config.yaml
num_hidden_layers: 9
hidden_act: "squared_relu"
attn_scale: 0.125
init_std_down: 0.00826
beta1: 0.9
warmup_steps: 0
max_seq_len: 1024
Each number is 128 + 32 x the weight over its row's rms, rounded and kept within 0 to 255. Layers, rows and columns count from 0. Numbers have three digits each. The size before them is the row's rms in percent of the matrix's.

# o: layer 5 attention output (transposed), 192x96, rms 0.0903, rows 181-191, columns 64-95
# v: layer 5 attention value, 192x96, rms 0.123, rows 182-191, columns 64-95
# up: layer 5 MLP up, 384x96, rms 0.164, rows 0-169, columns 64-95
# down: layer 5 MLP down (transposed), 384x96, rms 0.148, rows 0-168, columns 64-95
o181 087:106106124169155126213147086085148158109127181167106111143092116123141151102176109090118134076175
v182 087:119082132127160153078114192087122141110112123185086210144090131102060074101115080167166161143097
o182 088:180170132121182137144184090100123148118194175096138161136178115186208147122122174114124130127137
v183 091:164118170090136121119146152138097082131156135136154151134147148080055135056147159210169139131153
o183 084:171142115185113165117154117118133185136098168109126125134159129132163138159123065128103181178078
v184 084:149101162066132159118108153134150137116116146174208117141127075144135116089103169077179107131115
o184 079:104175119186092151136167129106103172147121148096074143073094180139135160143106081188110118124145
v185 086:167115178113134092078110136125108132163131190149087147077128095087116109087166125147131129090143
o185 074:124150098137084165129125183119116115113112160142106132163115125137109116097155146145155164193086
v186 120:145121182089134171155094130064130113123117164209146125125148151129147109094141143140152138143101
o186 100:138129123190112154107139179151132108099153131082164156110113116135100058106119096198107133146132
v187 106:086176120107157145124168163167121096168184107086131141156096116151123107097126112096184120116140
o187 086:166090130148121096138103129135090120081102097154086137116106156128143207135108139106141074151141
v188 113:133172153184124070148129115052101079130153135213106156108159115081160145190135073144157150118094
o188 103:112050122082154134124083106171180146094120084092124085159096147136109125137183198095122162146167
v189 091:139183172124100097172159149114123154153151109178181144154111150120098143123177042102200101107112
o189 084:132110106146165134102106081174151151092110182092112103107141159140156141164134239159084127178162
v190 097:159137121098141066105106096132151099104106138115181097107104058113116111138103116090096111119138
o190 093:107126139133106161110159136158117122132141120106103100152114122079116222154163157131167072112119
v191 104:186155084171204103166141143171112152100146071128092127061113129102172189105175132150113086186122
o191 092:101127171139104123124128097133135128155127160163137106177143164228075101150078130051093145096125
up0 115:126143116112091129098191148093080128141122115114083138148181096114127157183142085104174142104066
down0 112:122194169122156170141123140095076131186200140155104151106195140109135184140156180139161130147094
up1 089:102123133082140102148083157108114081124152113164154164142085125126122074095166092103141147195129
down1 099:145151191112145148075071148096161150126151130202107113175071076131160156158090133118132134164161
up2 095:056081111144155128145147160103118093080156092156111085127195136150097113132139095191108155138123
down2 096:150179127140151167112149132098070086167117122136131112093142169166106137102099155066125162144046
up3 090:138087147098202101126136179095143117140158184133102071105130151107099098109126087068147143085155
down3 092:140134097127083130110128093137182173156157133094147105147160120131114161127127091118120133088111
up4 098:115147068044105116124138159149191126155171118112128131096109156087118205126171123139177141092140
down4 092:087135095127181131078101151151099157121089124190113079106148129129130145090122080203139112087169
up5 096:126125131130146104145119171073023168143112097151144075096075143126111119116084137115086131123067
down5 096:147129179107161113209093138085102109137156155120133074073128098119084141153115109163145093097169
up6 098:136159094042175152123112153093158157076204170112152130145074097153134108147152141113081083187122
down6 097:116088122080140174162115088115094154118093135146101120183182100142116101075169092160175073105144
up7 103:103131130153163121153140099187180184091174131092095151153120188157174121147111125048158167171157
down7 100:178120099144181146093120140082115160147155084105076181128151153132127190162129133076166148147157
up8 096:176141156157152156101196108159126139143107153179119109103110120218184156139137162166097149155171
down8 097:150128116132106123098149119134121098106189078182097119092086169124079140140152199099127069167116
up9 086:138135185139181164134179163122128128177142103075106077122119143148167144115122111169196145077139
down9 093:102157113115128217115115154150108147115122136120103115132111183196143128159064184162152136150180
up10 094:128180201121152156159077029141157184181137128170102143101130131106105182136097133151100117116111
down10 102:133084124119094147149161133197151105147100198086127113144072202125138113119126186172140118152115
up11 087:146109125170132169150077112123116155118076105153138177212114143152087152124175084168061123181140
down11 098:132096158192128186102124182140158097128096059143134183156143142180104159115151131099130126120150
up12 112:123132176194106083131108141131147151167069137136072133123137129185140125129127059176152127151059
down12 102:089103129199118108075099135109142157134085150135106078184106168160071133086120135161149136152121
up13 093:150098118119111078151192070142087169198177116084097125099073080133072097068181113148153171156114
down13 104:087164098137120138168127136140066056147128116131122141105086131130128095110168088158157141164131
up14 101:190143161083068077104152104080113202148171119104110139070110193123060087150140127107124144173147
down14 104:115107116115140107113143054128152180117119171121148165122169135087082125186167089120183128130128
up15 104:132126108102173149117162175176144114129173170143112091132115158140102137121116114121147120146146
down15 113:158157131146136141069177128110179134110114199147116201077099130078146105125157121109147142150180
up16 109:107135160140113123132120147138119140163122137120104125112161145121117044187151162132130113151091
down16 085:158167204115103113071087093142127100101163125160146111084174123136115105116100111063173184119128
up17 090:075167124155158106142075120095136125158107089152087076129190116054114091141192105146120122130082
down17 097:201155130146058119125107054105158145141124148156115112152177159127161127181140141140119165110135
up18 099:069078123123084139141090144121114128087097125127075159147095091163074136171153136142091090117142
down18 091:095132134158074110153110105168123088192138111173182127068158173134153088129134118191111113081145
up19 101:127173126177080156159138119134135182119148100105120124120066155098133093054130188131083144105181
down19 085:147100141131195180148099158129141159114159154161131132089130156106144116138091141184152085159167
up20 086:097135074151095111184112165155120117150146115077109169143164126099120189138152150125100105169118
down20 095:172146166100077112080131077102096137098169106073134089129087106137138144165092192144112136183086
up21 115:095133162114185135088108093144082051083155116093141081141162107140165156085165159155135135088068
down21 108:133075125100118091096151130125093096081132138093163108122112162138148123054149080062136185128115
up22 084:071115078146109157177104152165121125087120190164083113068126145104129130135157172107152150120178
down22 098:172110152085086067073133150129130101084153178091140153105152164139144086154077172134127103142112
up23 091:123124067134121068122131098109098143166115163131158167071107195143080108096185165135161137115143
down23 102:126138162029083119092181114111152135148118128070093116127102076174106140139126134139131082199099
up24 092:161124125092164085119058157149132072124083131091181113153211080139096153128095136109158112111108
down24 099:127176148074098127072140127115144213124120143131108124117104151133131080133158110042125134106209
up25 094:113166108142084137125129141092144108170087138154064130106118149115097154140185171155143139124106
down25 094:135102158119114120077131142113159110133079187076169133078140160106144136160130166146134057110149
up26 110:104089057135182188147138179124123113107152152111171174098109147134089106135159099103154122145161
down26 109:075140136168138161144107203119122090189123119147075108118156162155079197110088183114161148153107
up27 107:109141103119137158089177166136164130127104091116090105169130177178174091122166119123161141138161
down27 096:173175153107082125130182131141167173178084085123127157148109139097121159096107108185167063183145
up28 106:064119073140123161152149103134126149141155124138114136102147149125180105060125142167148103182099
down28 112:164129121120098146157113146142120172070100133129174129082101112121171077139164132159123125127064
up29 110:085171136113114134075136132100086105160188093139168105143108135113097146140201208137100111120105
down29 097:131153098169166158101103120122131123195125140129127168183131098136108152097143100109064172114146
up30 104:151134151089122100126146129129094111074136134135180102137070100144065117113166070083120059113089
down30 110:127143117095130157122152170199088177129156096146136076155132114132120096088180097142143069130159
up31 094:102136142121077146138154113130161139087114123093205147159139164153119126144158108130181151088180
down31 094:096101169069085140149099132107162158113121137062113102103106150167182115135125125152191117133162
up32 101:164114157166167088167165112121077108144134199136105131089131114136110122061176090206084148114058
down32 095:225138108146106104157150140137093165116142060163103081076088062146092089119138103126130158163113
up33 105:124081110050113096139110152130110148093160123150157137100032156108084105088151083135083098065189
down33 088:190115145136141141159172080136110100147101150120141122104122075112130155108074165128114184155153
up34 094:093075141142141128131085202083088155123104109130109146154122166141129187133107140067139070112120
down34 101:123181120114178158180124110111122106149089170109165175097131059094128109117152148194121081102184
up35 090:108156085117112142152121132149139154080133154109155200147091100146085120079124198138135169045144
down35 094:159117124118137151153181144147141165134156140156099137144117125115123092132130137117093145123105
up36 107:099099173137178158109149168133197152135144104110161109109117162094080140079079126140162169132117
down36 104:159137114167163107113138161165094169192148155195159163139126144061054178095124116179113140161114
up37 104:057088121139156099122124164159129129149155128107118122131127145149146139135119113137128103176139
down37 098:071136108134135153151128169112099141121118089125084141116165154172156159102155147111096171182069
up38 084:132100166123110137126119141131119121099158158097029133117057158091066165128126107088130208117101
down38 094:146156141147134085116108099115097118098075164158147092116119113155104049123150143105158161153121
up39 098:133188127124149181129106151152157108084130177132104093156171178089182183156104109131130101123127
down39 097:133145138181148114199131081142116147134132087115136084110155095165166179096113130131079145132214
up40 097:139116117122130128128148130191077076127144108109130150131080035107137143113137082122169128168040
down40 097:124137073215134141150169158168072184084118101147106145133133079134125143078155130069146153159110
up41 110:126155124136087158129060161110095128112152108109079083128149123178139088172139083158137158162177
down41 109:191151111067129161084158124221117142136160152151137110084127111148160143153153192131151109140189
up42 097:120143092190100130170139113114115127084109138105051141138087148110146090134129111161063089163140
down42 099:148159108122153100137179135156113126151063113145080152101151159141128153224105153158145161165133
up43 086:078156164182093121154143145122124141113197176147155082118128125116135160101058115105162095106105
down43 092:146100193153096149163173133111118135169128080169116145104125094127099163126181135090168111138075
up44 114:143184119127100084137090120156184115148157117161169155138157126054072140077094184129101146108205
down44 107:165142163078168125086161133164102152155090165140136077149141101101108162119106160149131084135220
up45 096:131135125129098138112142130121139123136164148110098116086183117066177209111135135070173155142129
down45 104:116094139117175083100142133065061129128156130176119103111117139099173156134111154103191184104145
up46 105:124093148116085116101112115010127117142090093126108143157081060160110148107170085103086155160120
down46 094:109143078146159146131112183135132106045137151138121122159159164138076111123063179163144144099115
up47 110:181117130113170089141118100100162123158096086117124098168164145121111139092120069188111118138119
down47 098:161096190101155123161120106070099133116161108178159116155094069128137090094148090144050078131121
up48 099:109181118098132151177109126049175182115116131119069121117137144125162131125159104057119217167084
down48 094:149192153142132068125134102074134179125102147114113117137167107125200179151131089084223129154146
up49 089:136162086126109108135170113176129188143136186075162132130096183136090120099169103146097140154078
down49 091:154145219134175095139145140129122142125099178190120114114147146116175122169131093110135120118170
up50 103:164104138103147092153206091146187132167186107099127167152080188076067152057172144130155108124107
down50 098:179176112148132094125134128110104101100083125061183066064140098072171158087146132127148170124100
up51 090:176112153119127108112163163146084137142102143179137064117081112107143118099160045137147158112140
down51 095:136047099115185167093141135134104112115134103157112127145150115071134121092144148154070149111156
up52 094:118056129094076068136130135127115161140102115103097146143139149159163154167095107138103120171122
down52 096:114124148100147163059141080138099165127106128073140127145122138136189152141110164122124098164149
up53 108:139039175089164093122071129111151142089169146127099121159091159074104076071121145133146145116135
down53 092:156108122168131170164103122092126164097173115138153084131192107138130058077113100139094126128126
up54 107:059139182150164137167104065090132156192125124147136178135080090143084141048121101148125121167087
down54 094:130116105137089121164118147091108067148161114096196098115150109138103105124111064113100149132153
up55 095:118116102147091116104123167145092122101085171112112107154132219111131132123088123096073075152142
down55 095:144080175117156119191192112164131109124038106097127122130133087140129141102127111128196123084120
up56 101:165080109164182087160071166122149177181108129113077054154072159151158111093137156164144166114092
down56 105:100128121120095132155167108120073148139080100115092098131157157135119168085121193119122141095157
up57 102:157116210098108132121115125102145128110144168094090170191105118107146155103176047123120141118072
down57 097:107126139109100148126125161081139101111140107116134141147186139145103107160091133116153143165166
up58 101:069165176132150101113162081126084164153143127137093112140180131135199110086084117082079141152144
down58 104:145105074166091097179115155082110131136159074108166148165141108120149145135137176122162135118088
up59 093:146077150134142121116115159145128131095136139143146152107090150099108144066038154128073129132171
down59 096:056109153120121108187100138139177163176105070167125126138126150148092133101167141132159145112193
up60 095:131151150101132159162042090182170167159163138131102101125061092088064118113115147153176140115115
down60 091:166151148154071141100147108097116118081162102142097119117143159189214134154155091084103119116162
up61 091:114100129081108091101131171119143153140080120187108045173145101115139149157169142145110168097176
down61 099:127079097122129148123119159084167154185122091100107122131144106135078126141135145145176145113113
up62 089:167179102163138095208092149135105153120142119100139127139163103109090108134132105109099152119165
down62 095:129151208065137150170132116153121177151102171084144140155152090172103105091093150110118094082164
up63 097:074126133128177115121090117075136126143082111167160101072103126159163159108121112126141131163189
down63 108:078150110102146151129118105135087189192076124120125152135164167204132105131103131107084116092139
up64 083:134098160069177105120082135110124128092161148124154157051107107137112131176116160109092139132166
down64 100:198132079039130113152088112088129164143090119159170172147128139135138105145092102081109110165067
up65 101:072151114161152131156123119175109092079118151135166131166159089137144193108184095140133147153166
down65 098:187134142178108022152135134126145154127131122150069153120084079094071132129146081122152150102130
up66 104:093144172160171199141190128115100143122125138118140136143080088146168054124136173092134118134118
down66 098:144076099147127137163179134162111115193091080094133101104170161083132076110157179153057107115131
up67 091:173124097138158142168112110135151117160161165102166125099094099106134096178101106101115130110131
down67 089:179123127116136079162164125155127124208107159214126133187142082135125123142128167132135118083135
up68 086:099158144154147121095132057159186122126132107119116091114179120126086164086111159148126133116101
down68 093:104147065102156129076141080145168119109185142075112165068158116123092119130189199136095109119152
up69 096:095159117077165181134134097129091087131121126056149149108165167121141149098125127048141141070092
down69 104:156098154099156166112130141188172133133180151094125130153160084119106129128139035115090136137113
up70 106:164156065187120130115115107140188206147140113128134120130173184103139129090137118168098089174123
down70 098:138153104055095093143185107111147146104119172167183099157153147180143117108103076135143155045122
up71 136:138193136131125127155119128088171077096098111187167073169111156125151174166124143148112141111051
down71 129:120149167127120145119106041131080130138117127139163105144178090116142160070084127112160154070067
up72 109:109108119166110106098163090178141185158083051139112139148159147152177130078121162126120153166158
down72 094:102099131150125174134119103138168106143103147187152114152158135107192159123130170116059155145130
up73 110:094163117146107111167143077151110157149133097102137149071114190157165140135098136109144101081127
down73 111:144059205100096152103136154162109115089199124120152143156101106103153153133136164152143111120138
up74 104:106114065098081141100163126180144154073183102115111081137091134131100115145097145126126066116096
down74 098:078160151124137111096146138153131097186203142115114092114059075116082115154136069117154086123117
up75 108:081147173177083087127138130128134102093166128132079079137165117163113042115161117165051121114122
down75 113:122117143064100116171056125162161107119132091095086153111126136190129060087124155147043155153162
up76 103:180174092121142164132147098112114118143149139074114104161099141098122085165186113119144138193175
down76 109:147114086128120203133117176170097078113155131166064161132143106154087148160096123135075142116070
up77 109:080077122175095049154069098144158131106162140119143111126180152130090174178097100174105121177138
down77 104:167035123147101118161124139167127106194156141143099085161140126174151133189122155132080089198156
up78 090:126128114128150122104157107137145098126101190127103152126147075132135180122177059165105119150090
down78 088:146152130101164102098199154116157183128120173125097111082099098158060133142115153165094124117093
up79 107:169120135085148169110161094121167137099043129144118101111130112146097156168166133115192127141110
down79 099:162109121090139153098174100208138145087157089143100081190122179170088141104109160200155139129138
up80 090:153127142126136133123127125108182101114103157091097111072142101109127164177128109144075185137100
down80 099:124131203119106114137102168123107114139088174115130147121094121147097161133096122131082137139124
up81 093:110109175156141101130088060134191158106114110140158174112125121124154146200160141126155090133065
down81 101:196118155096075124177149151158144141128143095110102089091135141156104092143115126165150120150124
up82 102:108131154097152089191095143137163135151123137180106107104157168083100098048155163137132129084163
down82 107:159115144160146171165109121110086107114174140138163066126143103145166215127093143126063127176132
up83 101:048148099108094101137157204181116126170127072129093138187120079144112147116215118157104123114160
down83 099:080107112094108160145180103157148125089094091167128150141146116150116109127099147142194117132146
up84 093:115157183145172117146147140105107091129179132169156112132146152123175143127203115120127151135177
down84 095:160173177161178107076037143129153140106098122139136082129128109110143120120116117115122194140135
up85 099:087053133159127159145105135133152148112129077152114181096103080089168100166131131122186117160123
down85 092:145147113048120080155096124082118162108125125129125114146140099136128122091136113092183128097080
up86 108:159119159121139109095140131125139104143140117104147138125112123126084071117122146122138066116134
down86 101:130154129176137121131132153111115052132125155126129150173115134134087083122101127130152174114125
up87 098:139127096108144125145153118162169116106081130153122143155117116145106099142097114124113123093127
down87 093:184139145079182119154136125112147092155138134118152156125218095123081136128156115147096124089150
up88 086:146119115073140116084076109133169145189123140202123107128133157179091157101118173147112088172098
down88 093:126176118123139109065145128110137144165152136182179120105170116135145147147156107118103155096157
up89 106:123098114074153101135169153159150096158199171099153078152095108101171097149105122069105140146163
down89 110:149139132089088146106120090157119058151098105169173104096110109095173095125143151134196109089109
up90 100:139107113112102127166085112127149037126152065114152153177127120085108101135130147166068137226104
down90 080:122118138189113145147102133089150099125152106158169121127100121133051063125184146149108190151115
up91 108:117133145205140157089116147136138160129084124126138165098164138109152067159155054165138108114076
down91 103:128124099175151159152169156098149219157134123100112132147170138121133139117157070132130161102101
up92 110:150127114104088174109132057122136213123126094094114142169136157081146150082122126130097114157094
down92 108:099134072123103124107128090125185147142108105162077125123097146106149146109061126131116162097083
up93 109:092127121105186116093099077130118098126138108136159159144115180128159057132055104163176117127120
down93 106:141135097123108117110173087150117141095156088165136187112115089137108096145132102149168120197110
up94 111:123110170117039112158129143189161161127120113144140097134078146116129176135170095113090150108157
down94 107:106151103108141159112144129138098129102179098183099202126125134175118149093154166087060123109076
up95 101:146128152126068110164098097166182102116114089091115122100178122144124133116137100114181175155160
down95 098:169113187107185171126070140119190072149144156089114119154081150079092080082121152094150097122182
up96 096:132105133143115064117122135178081125099127148145139100131190163078122086094107089121149125110112
down96 085:151173163107125118131183122144100161109142113152111089159170105162153075080158128066107171088173
up97 104:111151172036148148126135100106105142102122130146127070179138157152103130147135115151081132123147
down97 106:087121119151089105127102108139175163078112083128116163165154053091137162123126043114113134205159
up98 105:126125127145143135119086134064126116084126123121151120126160143091117148116142106119164158125112
down98 112:098105109136140064109091154087149076061079187176153092094140131101138185154143108053118153070171
up99 092:101165111127169069109125142099113108108065066215128139173049111150162125178065146106125126091113
down99 099:124140131113131174110144107112077055187099136114145091087108136174129107087068083097134094123135
up100 105:146145148130081114145125155087117119115174140094090157147075107147116146091161123154191174073094
down100 104:149089147127173092124196144162108122146176134119099089069120090146148135180126115060180065104161
up101 092:062095133093057152160114151111102164151136132119144126165171063170159116136164109161097133083175
down101 096:167110130124131145187175058088123145151105112180157120111219157110086115121176100092134112160171
up102 109:123172137098114149135116128088144095140140075105107146102169113138073120129149144093107133108082
down102 106:131168164147119124124175119170125063168167077140108129133129115161120070146150145062124119135134
up103 097:104092117104113076156116115136116147095110112112137174094086125185137118140084113110147139070081
down103 103:163121097102128116093093183147146136143103058142131143165148093125115129104130120203096163126085
up104 120:079020108147136159129070143139105118162168137108143135139137140166111115141180092096175137097198
down104 111:155101129189103178167141097106159071111143139122122172063168169078138106171180097160152100153150
up105 086:087136171159118133155112166177179156206146164107102156094111136125099129100151097137105103135081
down105 096:171147070157133137144094123146113182065157157112118111102144154112135112133113160125139137068039
up106 101:146108151159099221110104161162116115119095170108114105093137196116135127122155090089088142138150
down106 096:111141138123134085103100098170112137147168160126166088119143097154197099178119176134166147143111
up107 101:123137093141101142082093093112180200139100126085150131114111150068109085133095131124045089142148
down107 100:140067118155112164106123138115183125139139085132133147121145147082129138141121066117080180149092
up108 108:145146195092135096137166138086081141142154113108139140078051121159100119144165120197124143082173
down108 087:195133155150127111106147199099090148136159134139181149107088115142087157124142108159162155128077
up109 099:139112149089100143089121144104072165126183093108139173110140156099094166071113169122133133148094
down109 101:140099134170089132104197126138101137145145163155134133177077122102139122094164179067159071116107
up110 099:159097046148180176128122100082152130160104106115112099164152143157137125115160056099126138112141
down110 098:109159108124184149169182165126105096113143149132105158131214100136087080131073105111153211160128
up111 106:119113149094107125187135125071163156136089120106191126108168147156137148149172181167140128114129
down111 101:126097153140109173168152180125123132085146142092142118110203146097132191141117211174098168150158
up112 123:122193153098115151114161146110094118116122184113134162119112061158145134155162151114132098183112
down112 096:126153128094146181110169081113150069136124122117114154145154082098153111114144086148076116141101
up113 103:135100148152176135058131173098136167113121115133197129094130190077077067165166131082079141150123
down113 093:103130150182142132122053154099163157092110158170105132167125175076143092146160115139159143084159
up114 096:109082133172147128127089178109078071138146136122168102174187139137123108221131118178138082140136
down114 099:114170186093133082199073163149105151130114092158086183087155106137092080112099136134071117100115
up115 094:114142163175144121129124103167148144123166108063135166147114138127110130198132125241130137081124
down115 098:152119149152146151114144137142105124112124130090206161069181141102160096115092105159190115118153
up116 098:137083092161109144121073138179088096120196171119119165125081186199122099133098092121116154105164
down116 103:117162131164097154148179106076125105093191128167078098185157136139137114147184095143123193108150
up117 112:071120113072166089127152119167085169191150105137100154139101194121073132129115112107093128156076
down117 106:117099185120126136102135157081102126178141115074104177065129127143152049130139147127137136120149
up118 095:108099173126137135159124123111138095134043112117164147080145046136126113135122115184101159102127
down118 105:102118088110094122193150132114192103132158122092066083144167084113092152116122083135191092141141
up119 090:162139151139127131129071135092147146153023111123172123110138174132122131078113129134121177136065
down119 093:108116126104134146106151059205067106144140144106148106071130181173168122155087135113139124121171
up120 095:131110163165127139136154025144145088065167129127125133138174125114112132158136146119087172141159
down120 089:072173132099172062103184124134120121111143154128129131162130106104129195122126092161113129125126
up121 087:066125132072117114119151115123112078098090122173138129171082167110121105157156105131187145148067
down121 098:104140053132079136135113110159156091174115161102150135114123116121138146056193124120152116112121
up122 105:062145165069157164122148162115156108114160121112110098161099159200127116147170106152153104069098
down122 107:077144180114100169119127191144138087116158118094133084112133190164166060118126149142163151115104
up123 096:140155189151179158196187117134128075065078093117120100125131101108110105111150160099142102058116
down123 107:105186107092042068145153115128105129149159117121223142115138173094141154087142157161100162138125
up124 098:113102172115117129093171125165115121157089155148096136162124111088166186112145087151121125118136
down124 102:128109114104066131152122139113041097145084160131120131094135133121188156091107131149171217123143
up125 092:161152097135062114123101168128172115082122093096189087089133153077131148116129157153149097066069
down125 105:120163168036149177165181140150132131107131146094087100126071141149093105162071183146068141132119
up126 094:130159101064091104171085100152144199116139175171108108149146148105134134108193113134117183155166
down126 105:166160135174090120102118143173162148109133171169175136107132124080127096112070097158140086087119
up127 090:154122167160114085172073136116160156119133088160137105105119137161149174188109161128152178097147
down127 098:125174152135118100163145131061135160087171167115194164115147124133166118153126121122075073126166
up128 104:118119142125154122145141147158097132142082106115114071127121155145117154136139122145126091157145
down128 107:154082164130167129137095148141066122113091123110088092128164155148090124149130143106093129133188
up129 098:111148152188137162129134099125156091102127160114074110134063162073174170165112141114123132122113
down129 105:145178142100075028164164064155178081142145120115198143117128161114130118162142133105123156097059
up130 093:124099128113113058154091158168083164141107130163133156128108171155088056146132166147062175156056
down130 101:127179136151129176137171155165124129170091170090098181106081117136122107113186111109148151157097
up131 105:117066157132109105185078115198149092073172176139102084141115107132152099143113068138111130167179
down131 099:112149205137116166162101172124148138086146117093082125144130135111116166167094104115080175092156
up132 107:139133107168143151122114153135076129124145140107113139139126118140141131160146134110151120080082
down132 104:132165156104128115098136083163100113136187155109168084102138113118145166071066110060138122100162
up133 098:103074144129103134151104142103135126120104158067129113097139170179116184139127150137147135116096
down133 097:164111087070135145120130092141125171133132131158127160138121103127161070165213183177150089162101
up134 098:123122102092168150072116079100093083141103114093093149154127155151141147127167062131186127132088
down134 093:137109092065100141132099125172150117114138095138098179126114156115094090091101123090143115172155
up135 105:097163073097146126134108104130084154138175186114080117183078098130089069100195132154069073124105
down135 106:056106134127130122192130149212114073082069093157100090115131167100103143118133153151170022132150
up136 106:118084173054103140132157158088170125147136135142134072192084127171090106135130133107129127056143
down136 097:140160111105112103129132090136111119163118109100088086118149093189172174137088124105150149144105
up137 098:089118142201113085147078136124120127131156137130118062159126108094148135143214110128097097112109
down137 090:060180141134156112130064062142155102125195083156218107114124111087151095149143099099101152138140
up138 092:109155105110179100174188100113136133172135155117152193126111135164101111115141177084181127135098
down138 091:135142137078107163142114133080151136129122127087089166142130183152159133156153133112167124090140
up139 102:077151143161206063141106164175156117164135119147186083177108098097103115133112159130133192135097
down139 094:207087117149116066107117101167127121120129163138126125148102132110161098110176212105141109078184
up140 101:095121102138169151127121131131069128125162138120130080163098108159159175166135092057134109122159
down140 100:124135158133160123102146079124080079142131108167110142111135163137116178132139171069114092107133
up141 087:091120163136111163147085081105127068177134126167158069143182142144072164112108156110115144103110
down141 093:209109129059118180092140064131096137102111110108135125141107161195080134175145150141121210110184
up142 103:109112096191140140164194075155167118163156096101118147154106082135120089103090139093120174121166
down142 103:155065100152072129111084076147058129115168145137083155092095149123142105110139113113080114149069
up143 107:106128033078115139117120137102129162085120134116200132151125151098144128142164126068142108080149
down143 107:153130137123089149082146168132120116147096080113119139130200138119080060091157108116115092124095
up144 111:085132193119119147123135175102141119113115142093106129196127122216105130146149146134133095185146
down144 106:150176135140137132124118123154126173115152134135104205118069098125128084090146098140127108120106
up145 097:055155128117095127131131097053171132167115109121139138127118138153142083133115074064117131180058
down145 103:185127142136143114052129134117089140056157146163160113168173154106145128142088193150120153108197
up146 102:100143190157124161088104129136108128142094109141090108086117103088109113213170152152116176130085
down146 091:161091168128082084094069071098135126113139139089125121072103135111138155122054119087163165103114
up147 085:141079162104150107158130106126137134095159106151100102138103118146102152118072121108155151187131
down147 099:098149106161192119168108139098094169102128082058126143175116117112146093163106119135112140142157
up148 098:102108122101190168103112092152111169116097123123124168192121113121108141152153143079113123165155
down148 094:139170166081134129120074093145187174095102128173117147103108132111195119138116133163147162121112
up149 091:142169176185155142172105120089121089084131088099080146119100108143103062084110138137136072140157
down149 106:163189095151155046135117053170092126128127160151129144136058100138158126091017143185127151120172
up150 096:118169156102133163118109138171074116154133098160154086131161134183106174173114144162098097189135
down150 099:113188104135100154097065111119131070148175113144195090115102122049121157133096114172180213150153
up151 102:153149148093124123104058178097097133112138045161086151129112165142128119140199151118116120138074
down151 096:170142074163104143111113142164119118110124106097109090134086126105141127144120168098140108071089
up152 102:095197132163078097180130127094124171105073144151158138113082114166103165116130105098199090116124
down152 092:107157119134118121139094156137123116104074095163148076119139134106068152075114123161123111146125
up153 094:108121155136123124136161090164172102139107137140089138137085117183105141108113134115082147126082
down153 104:097122124179139096124119112195145096091165164128129119106123144153163196115171169145150114097141
up154 103:109100144161156129135091131090145126158143119145054175127159101085138134086151117108128174150157
down154 094:185102064144187131135098145175162134087150121103141162160100096088111081140143126127136100113129
up155 104:074090127062123144095182048124108136185162126142162085119129082144102144102210150155106146066154
down155 100:159139178151100112094132086151158104181159054119129107125156120116094149180088152154101142152111
up156 110:064063109140082118139082136145109132146121095159179125139078091167110093137108104132146176147180
down156 113:099095155102084111105118127092141078178129141109138099109130109083079082153102124135135168115184
up157 088:067149158093133103169101137145111114117105135154082101148145084148123126196091155150179036118127
down157 101:117105147087115117096166136092127124125134092168133111122149099146112128143114109162100133141153
up158 089:114099097069143162131128077189112143104181147125136126063095123144107131155160111091098071150138
down158 107:179145110065166120083121191158169121127155160130093137069085186187132085108073156112087089108097
up159 097:132141132162135136110128072093080099097091201146102126170123051122137133155106090158154102079120
down159 103:176071101150064171128133072148178143137133094157092121120087184084163107110165200148165089158188
up160 104:129110165110148102106065138122144122143081060165117168140070075100084118153132096128103117151166
down160 098:157145109062138090051150066138133102170119161197112082104141118125106163153176112083113147111137
up161 095:089089113144138097105062135106162121091188111127134154161124156143185125097126108134122162138123
down161 103:115159145175137133135157109159073133115132063170121173143084106043147138123111114113067133137160
up162 127:186086106142131094108120140137149170096137171126055100125145148092179151149178108116101076127152
down162 113:160143152193103099111090129114127111204085197169139068156203106107159133089132120146122113083127
up163 103:105056119163156177068151140094090164064124117120089165114139120122152110104148181139128140080115
down163 099:124096108147144061143159124101101136111157151152086046097180091072095101109079151141142130146130
up164 093:106134129127157175160109130167167117154156167117090190111122186136110142110071123051140177140115
down164 093:153154106104176139169083110117135203163140082155133093155147124236113108113132090167084139137129
up165 098:151172118133146092113136064140140098117071070129139126115175200082140084072182118117125164075103
down165 088:108168151118108175125162117196129055155130119144161073113142203142150153119115208100087133095167
up166 122:120091154143167118109144155162131158181103074096087164125143065075142134122111086148157146174095
down166 109:080106135126146135102161163132103144163117112148095150055144021194136109145113135203129110122105
up167 108:082121149123116182119162161127119184147185115132078087174136093083100089111160170103116132098091
down167 096:149100126120132168087152197138132097109145090062121101086112135118105108064092171180127107100083
up168 106:141140202074098100110134075095119116131188139142092126172152099147128135100126086186161105080123
down168 102:190143162073123071140175150118038099123132079155191120170176109125123155099068080133094120142108
up169 101:123083133088087080113113138144147097068108090170083124090154154106156166152142112112112147132096